From a checkpoint of a small transformer trained on Wikipedia.
Size: width 128, 4 heads of 32 (2 for keys and values), MLP 320 SwiGLU, 3.48M parameters.
Architecture: RMSNorm before each block, rotary positions.
Training: a variant of SOAP for these matrices, 87M tokens.
Each number is 200 + 40 x the weight over its row's rms, rounded and kept within 0 to 999. Layers, rows and columns count from 0. The size before them is the row's rms in percent of the matrix's.

# layer 2 attention output, 128x128, rms 0.202, rows 102-127, columns 0-127
092,224,173,242,182,187,276,139,140,225,209,203,179,125,136,178,211,181,256,215,180,213,303,203,174,149,204,168,186,212,233,207,201,165,174,116,240,185,178,244,249,288,194,200,147,254,250,159,206,242,188,201,159,196,149,163,191,171,178,212,253,154,109,196,239,118,208,126,209,184,161,243,149,129,203,225,178,173,218,230,211,265,194,193,203,219,269,195,197,267,286,216,208,227,227,207,153,169,250,199,217,239,217,227,215,207,119,254,134,237,239,233,216,277,195,185,182,228,192,208,244,164,160,192,147,225,143,182,253
103,174,176,203,196,199,215,159,189,291,170,231,190,149,218,211,153,205,193,204,157,154,156,238,230,141,153,214,222,205,187,180,249,220,237,134,163,152,163,253,205,181,259,250,243,244,166,159,284,255,246,189,245,197,193,264,103,163,303,168,173,195,232,260,107,263,242,258,181,214,210,191,230,209,224,158,234,196,163,156,210,213,190,185,233,98,171,271,183,223,252,205,202,149,183,178,166,185,214,192,217,219,202,232,217,207,203,233,121,183,210,195,169,233,225,281,181,295,239,137,186,179,170,189,173,197,208,263,245
086,215,207,161,126,224,150,263,173,204,203,207,224,223,217,241,281,191,192,167,196,210,263,185,171,150,178,146,193,274,238,252,232,211,157,253,227,180,227,231,147,218,162,231,207,171,160,206,171,262,243,202,171,176,223,71,233,202,136,269,119,125,170,151,210,258,172,227,183,125,140,262,200,173,205,245,222,229,209,138,193,151,158,214,257,212,219,216,177,249,209,211,172,238,210,142,197,200,179,188,224,248,239,172,165,215,217,224,201,144,173,315,203,189,206,216,154,164,229,170,243,207,213,153,162,138,240,134,166
105,217,175,103,159,179,282,168,202,264,154,217,184,203,161,190,163,217,234,186,153,144,293,193,200,170,198,213,125,159,233,199,194,265,221,269,272,190,217,209,221,184,230,185,234,193,213,276,215,128,221,174,253,273,123,223,268,234,156,262,253,240,249,166,244,232,239,184,223,247,210,226,205,209,228,241,180,227,261,225,209,191,202,174,224,217,207,296,212,196,123,226,214,151,161,224,193,163,158,169,186,192,211,194,234,175,202,173,201,194,125,255,184,240,144,258,230,208,198,93,223,244,220,226,147,147,230,207,191
096,241,195,144,185,208,209,232,183,227,210,252,179,274,206,221,216,228,269,210,249,171,167,209,135,238,235,190,238,241,220,241,273,190,268,185,290,208,164,231,188,232,168,220,201,188,236,209,177,185,132,266,131,218,257,187,277,129,199,199,197,141,166,111,81,224,155,158,167,120,194,229,237,209,244,288,168,209,276,200,215,205,205,240,256,146,211,242,199,228,202,221,193,214,257,166,243,198,172,249,175,244,235,188,267,216,203,210,231,179,139,154,188,169,215,210,180,197,242,266,214,146,213,150,184,227,166,237,177
102,223,220,185,164,168,240,138,221,143,150,163,135,167,198,178,239,193,209,155,172,167,192,203,138,247,255,187,158,139,225,211,178,176,188,173,180,259,209,215,181,173,276,211,259,161,194,211,171,164,170,279,242,258,219,266,268,176,185,221,233,218,99,224,215,140,162,229,116,144,151,112,227,92,203,223,145,218,171,190,244,209,170,197,222,194,247,193,163,177,238,181,167,248,169,216,206,242,280,192,260,244,174,227,181,269,188,160,189,173,281,136,238,233,237,180,202,179,216,225,248,206,183,141,235,228,176,207,186
108,157,239,228,207,159,195,192,251,186,200,187,202,176,232,225,195,219,152,190,141,216,169,139,159,232,267,198,242,224,223,192,152,216,144,230,228,173,237,227,196,181,168,280,186,280,164,164,162,157,310,202,262,170,171,214,249,190,252,220,146,187,170,203,279,226,254,235,201,206,108,189,235,236,197,193,169,142,246,218,165,195,230,224,189,163,217,132,203,207,169,243,230,166,243,175,209,202,192,225,189,192,287,237,202,129,189,208,230,250,216,174,174,288,272,151,254,304,211,253,178,158,174,107,174,248,177,166,219
116,293,251,166,260,210,213,254,264,176,176,240,171,158,262,203,174,202,243,198,202,252,193,207,209,195,203,169,254,208,155,223,151,127,137,258,95,150,211,109,137,223,251,218,204,283,131,186,223,243,116,159,266,176,202,168,234,192,186,219,129,237,201,133,281,180,192,179,189,235,247,140,179,199,160,190,190,228,184,250,189,187,242,212,227,175,219,214,234,213,197,163,207,238,160,254,199,194,194,183,222,221,173,237,213,212,246,302,169,171,253,188,209,256,161,220,114,183,216,240,206,176,208,241,216,164,226,221,177
098,200,250,163,183,171,262,187,218,171,183,192,294,123,191,206,186,266,152,163,142,213,164,197,246,234,200,171,152,168,207,194,213,256,241,200,239,241,121,215,227,163,159,167,134,223,270,255,165,151,189,190,191,171,204,220,165,135,215,219,253,223,223,233,144,158,214,262,169,249,214,282,193,176,147,196,236,184,175,230,213,189,195,185,249,222,203,236,199,113,232,246,224,166,200,223,219,207,262,104,265,185,206,133,310,280,170,237,159,166,226,203,215,235,181,219,187,226,198,230,219,280,218,187,247,248,170,183,257
114,270,242,225,188,230,197,260,194,178,202,208,183,278,214,230,147,252,199,210,210,214,224,201,196,194,169,244,167,252,220,238,216,72,208,150,182,103,159,153,203,229,282,233,264,135,244,195,261,142,186,152,176,143,146,182,272,240,219,182,230,145,200,185,274,267,240,212,187,214,171,184,197,186,180,209,190,230,213,158,256,195,168,183,211,211,262,176,255,167,225,242,161,183,185,247,143,171,166,120,181,152,238,156,135,243,238,215,194,195,182,185,136,250,186,164,205,192,136,205,195,206,233,116,240,218,193,147,244
096,321,185,159,194,237,254,181,171,192,241,225,138,200,182,171,234,199,175,221,210,193,166,186,183,270,185,158,180,232,203,248,233,141,263,165,227,153,136,226,225,248,179,251,287,182,210,212,101,235,293,182,172,150,212,150,164,196,198,162,204,178,140,196,187,281,214,265,204,196,133,182,206,226,199,176,213,193,182,222,228,283,130,254,190,201,164,235,218,192,241,209,171,168,139,170,183,187,172,110,205,208,169,168,108,239,142,192,231,231,257,229,241,150,212,121,175,212,214,177,178,218,257,191,198,202,246,222,166
097,150,220,205,208,253,263,232,188,198,180,232,224,169,172,124,225,230,131,147,243,165,232,200,188,183,179,195,200,202,271,213,182,244,221,173,143,123,109,187,252,168,137,143,241,230,236,232,229,179,234,284,206,254,191,170,215,243,206,180,181,205,148,265,191,264,232,200,169,200,191,284,234,186,247,222,200,259,222,196,192,140,222,158,176,222,155,193,167,142,247,209,238,216,177,197,244,97,184,207,203,123,233,197,208,230,194,231,238,203,186,254,263,284,202,154,221,325,194,185,236,237,189,144,175,153,193,184,174
098,158,258,226,180,181,257,233,233,198,272,218,132,261,219,309,199,250,264,184,176,147,225,216,186,200,183,210,180,201,251,219,217,230,174,125,226,196,205,174,139,195,179,280,202,159,194,74,177,133,148,233,225,231,152,132,183,169,211,233,255,201,182,160,205,234,219,200,223,190,174,163,177,199,117,231,194,189,184,191,215,249,208,225,239,182,143,229,208,157,198,219,147,262,159,270,248,211,200,183,213,180,199,194,199,214,265,159,233,140,230,178,206,118,229,190,206,217,172,140,273,243,168,166,175,185,244,117,129
142,212,230,194,186,194,226,208,203,216,181,179,179,245,179,176,175,196,137,202,116,226,174,197,232,199,243,126,150,159,165,250,199,160,185,211,165,208,161,193,250,196,217,187,280,197,167,226,250,144,217,155,299,205,262,199,230,159,191,156,204,219,191,165,242,154,163,168,174,257,191,194,163,197,205,205,223,200,227,246,214,216,164,275,169,195,215,246,85,161,263,240,168,181,158,177,227,199,231,220,290,180,287,218,186,151,227,246,217,152,175,238,246,203,243,293,202,209,207,72,241,251,129,250,190,239,142,204,176
087,188,227,225,209,171,84,207,202,191,163,208,248,234,318,239,224,208,277,214,204,160,215,189,221,189,227,200,150,244,175,160,205,148,232,185,175,218,323,163,230,252,269,202,164,204,138,202,158,222,151,182,177,220,190,211,179,175,208,250,147,242,231,231,194,164,215,165,267,215,216,181,178,244,196,229,186,138,181,208,184,183,165,195,172,268,198,177,146,229,210,258,212,249,245,230,251,215,236,233,187,144,222,233,191,141,219,134,236,136,204,102,209,162,196,173,264,150,189,160,259,231,184,173,163,125,134,201,262
105,218,207,164,292,237,168,200,152,223,199,176,193,182,192,175,207,208,205,243,141,149,161,214,144,202,297,189,163,222,209,203,193,194,236,267,163,169,309,221,263,129,100,235,184,261,200,153,214,154,193,132,305,223,256,226,243,252,80,147,299,231,228,245,207,224,175,168,142,247,244,137,210,204,202,228,181,162,223,195,233,188,220,214,204,167,252,213,210,260,112,167,233,219,214,219,153,205,226,224,218,222,176,216,180,197,229,237,194,181,201,182,180,211,166,223,217,189,161,250,183,159,245,231,188,195,184,207,230
093,235,202,262,189,171,167,236,190,172,189,199,221,130,263,238,223,247,215,262,234,159,248,183,200,175,220,174,223,202,221,216,265,188,130,161,192,272,222,220,170,233,195,209,197,258,175,209,178,150,214,194,156,211,144,243,233,164,215,221,163,218,131,110,130,265,162,191,227,133,218,211,184,203,163,206,135,152,199,114,160,220,193,237,204,165,216,191,231,242,101,178,186,156,294,181,196,147,217,237,215,233,269,189,227,205,199,286,217,156,245,185,283,161,241,118,232,222,213,214,139,215,241,231,148,244,151,197,239
105,148,193,213,252,185,235,291,249,206,196,209,265,213,198,223,129,220,176,201,183,214,189,158,228,209,171,218,203,140,246,223,147,254,137,204,163,200,228,165,153,281,184,185,187,210,218,102,239,204,176,282,254,154,266,202,161,258,230,181,185,308,156,148,207,146,228,170,206,175,199,224,221,263,138,166,165,172,147,184,169,208,157,186,231,135,236,213,153,149,228,279,157,182,222,165,172,260,168,192,236,238,189,233,193,224,196,183,222,226,252,157,239,222,190,206,140,254,237,192,250,178,158,114,259,193,230,202,258
097,184,146,275,198,244,180,260,162,209,263,236,204,160,151,203,155,186,199,157,197,189,208,207,209,238,221,137,220,185,219,198,156,212,161,132,215,124,230,147,263,200,189,144,175,204,201,195,165,197,178,196,180,207,220,188,180,178,242,229,234,348,177,182,232,256,164,224,203,255,218,181,218,236,164,152,241,154,159,216,285,195,180,182,207,235,242,234,189,134,193,278,232,139,124,167,209,152,205,138,195,157,243,250,215,197,173,235,186,199,188,194,147,235,202,217,164,182,114,162,294,265,177,155,205,185,266,147,137
102,211,265,218,198,106,160,142,150,228,212,248,235,146,208,160,168,188,206,247,235,213,232,224,251,213,214,189,236,205,162,229,168,220,141,154,190,241,219,235,283,154,244,126,184,268,233,218,181,157,136,147,208,180,197,134,137,267,167,167,175,191,142,153,217,249,183,288,235,160,182,222,152,206,191,215,244,164,130,215,219,182,204,262,217,159,176,240,185,168,280,132,208,150,149,143,227,146,152,182,189,266,237,151,204,198,256,207,172,212,203,174,191,168,186,232,155,195,238,244,254,206,145,248,166,251,257,211,188
096,182,231,198,172,220,208,206,217,212,186,189,248,294,217,275,193,210,232,207,177,225,177,245,181,186,182,222,192,259,233,168,95,225,118,216,182,173,205,253,191,195,223,207,228,149,184,182,238,201,115,156,217,239,208,184,211,199,197,206,172,94,102,205,310,169,194,277,176,233,200,171,168,200,176,232,206,228,226,265,240,182,210,156,193,216,217,192,197,163,236,211,277,195,193,198,257,250,161,182,229,217,201,232,255,207,269,123,110,190,184,142,130,144,221,166,189,196,150,216,166,222,242,176,92,223,171,220,154
087,258,178,155,151,165,185,147,239,180,165,198,239,216,153,236,222,211,213,180,167,193,203,210,186,176,221,221,207,289,203,163,252,147,174,226,248,236,243,172,238,224,121,138,170,173,257,233,136,238,183,202,201,132,154,198,157,209,165,164,161,166,243,177,198,194,246,215,243,178,165,231,238,160,186,164,219,267,196,203,245,112,190,158,284,142,231,185,231,247,301,184,244,261,162,160,185,254,156,177,194,208,254,125,208,237,225,188,188,189,188,274,206,273,192,176,144,198,181,113,210,215,165,245,148,188,269,251,244
089,161,235,198,237,203,277,143,187,234,158,223,187,189,222,188,216,208,246,203,174,218,198,175,182,174,214,207,172,264,173,169,203,274,159,231,149,159,133,205,239,223,239,194,111,261,238,229,278,155,192,208,199,189,237,201,201,174,196,136,177,137,238,207,208,168,220,200,293,237,205,164,182,203,187,202,190,133,283,133,223,231,203,181,192,231,159,194,228,206,190,244,171,267,252,283,194,213,203,157,97,111,254,251,213,233,173,139,141,170,192,301,226,175,185,228,234,244,245,203,188,221,261,129,211,205,142,161,199
093,218,137,257,192,219,221,218,171,159,194,183,220,215,183,169,127,120,188,234,269,220,184,219,233,249,258,212,214,200,196,145,164,183,215,200,211,158,156,158,196,251,244,219,171,241,169,127,211,159,231,104,175,177,296,154,268,136,142,241,182,185,179,248,125,211,178,150,210,164,215,151,204,284,313,190,216,247,181,254,195,211,176,200,240,225,214,191,168,176,179,144,245,227,136,209,210,208,248,273,211,224,178,250,213,160,113,223,195,224,216,139,214,215,240,164,205,212,98,224,228,205,228,208,167,228,242,195,225
104,180,177,214,177,204,190,172,253,213,184,233,235,182,137,209,268,173,242,224,186,178,196,249,175,186,171,200,214,187,227,163,171,299,198,154,216,258,207,289,170,168,169,194,174,163,221,220,143,227,146,80,152,158,178,197,209,219,221,233,153,240,182,239,141,192,178,227,202,173,238,176,237,207,136,229,184,192,263,252,234,213,234,156,171,147,187,193,254,236,263,173,132,154,154,197,227,181,228,175,171,243,246,197,171,75,247,143,194,189,201,182,206,231,198,238,289,194,141,227,113,163,194,163,277,227,193,267,174
097,210,160,238,190,238,140,218,177,194,184,181,224,173,204,132,167,160,209,180,187,210,178,189,172,153,193,250,199,218,216,237,211,217,190,150,204,150,233,233,268,264,214,257,185,246,177,194,172,240,131,310,240,210,187,195,234,330,161,186,154,181,190,214,155,251,201,168,194,177,280,146,195,246,225,234,239,223,256,126,231,147,172,187,200,150,155,158,210,267,172,203,229,222,211,199,223,223,172,223,197,196,175,164,178,138,223,113,218,174,98,197,92,255,269,186,117,249,229,180,154,196,218,203,181,187,227,178,175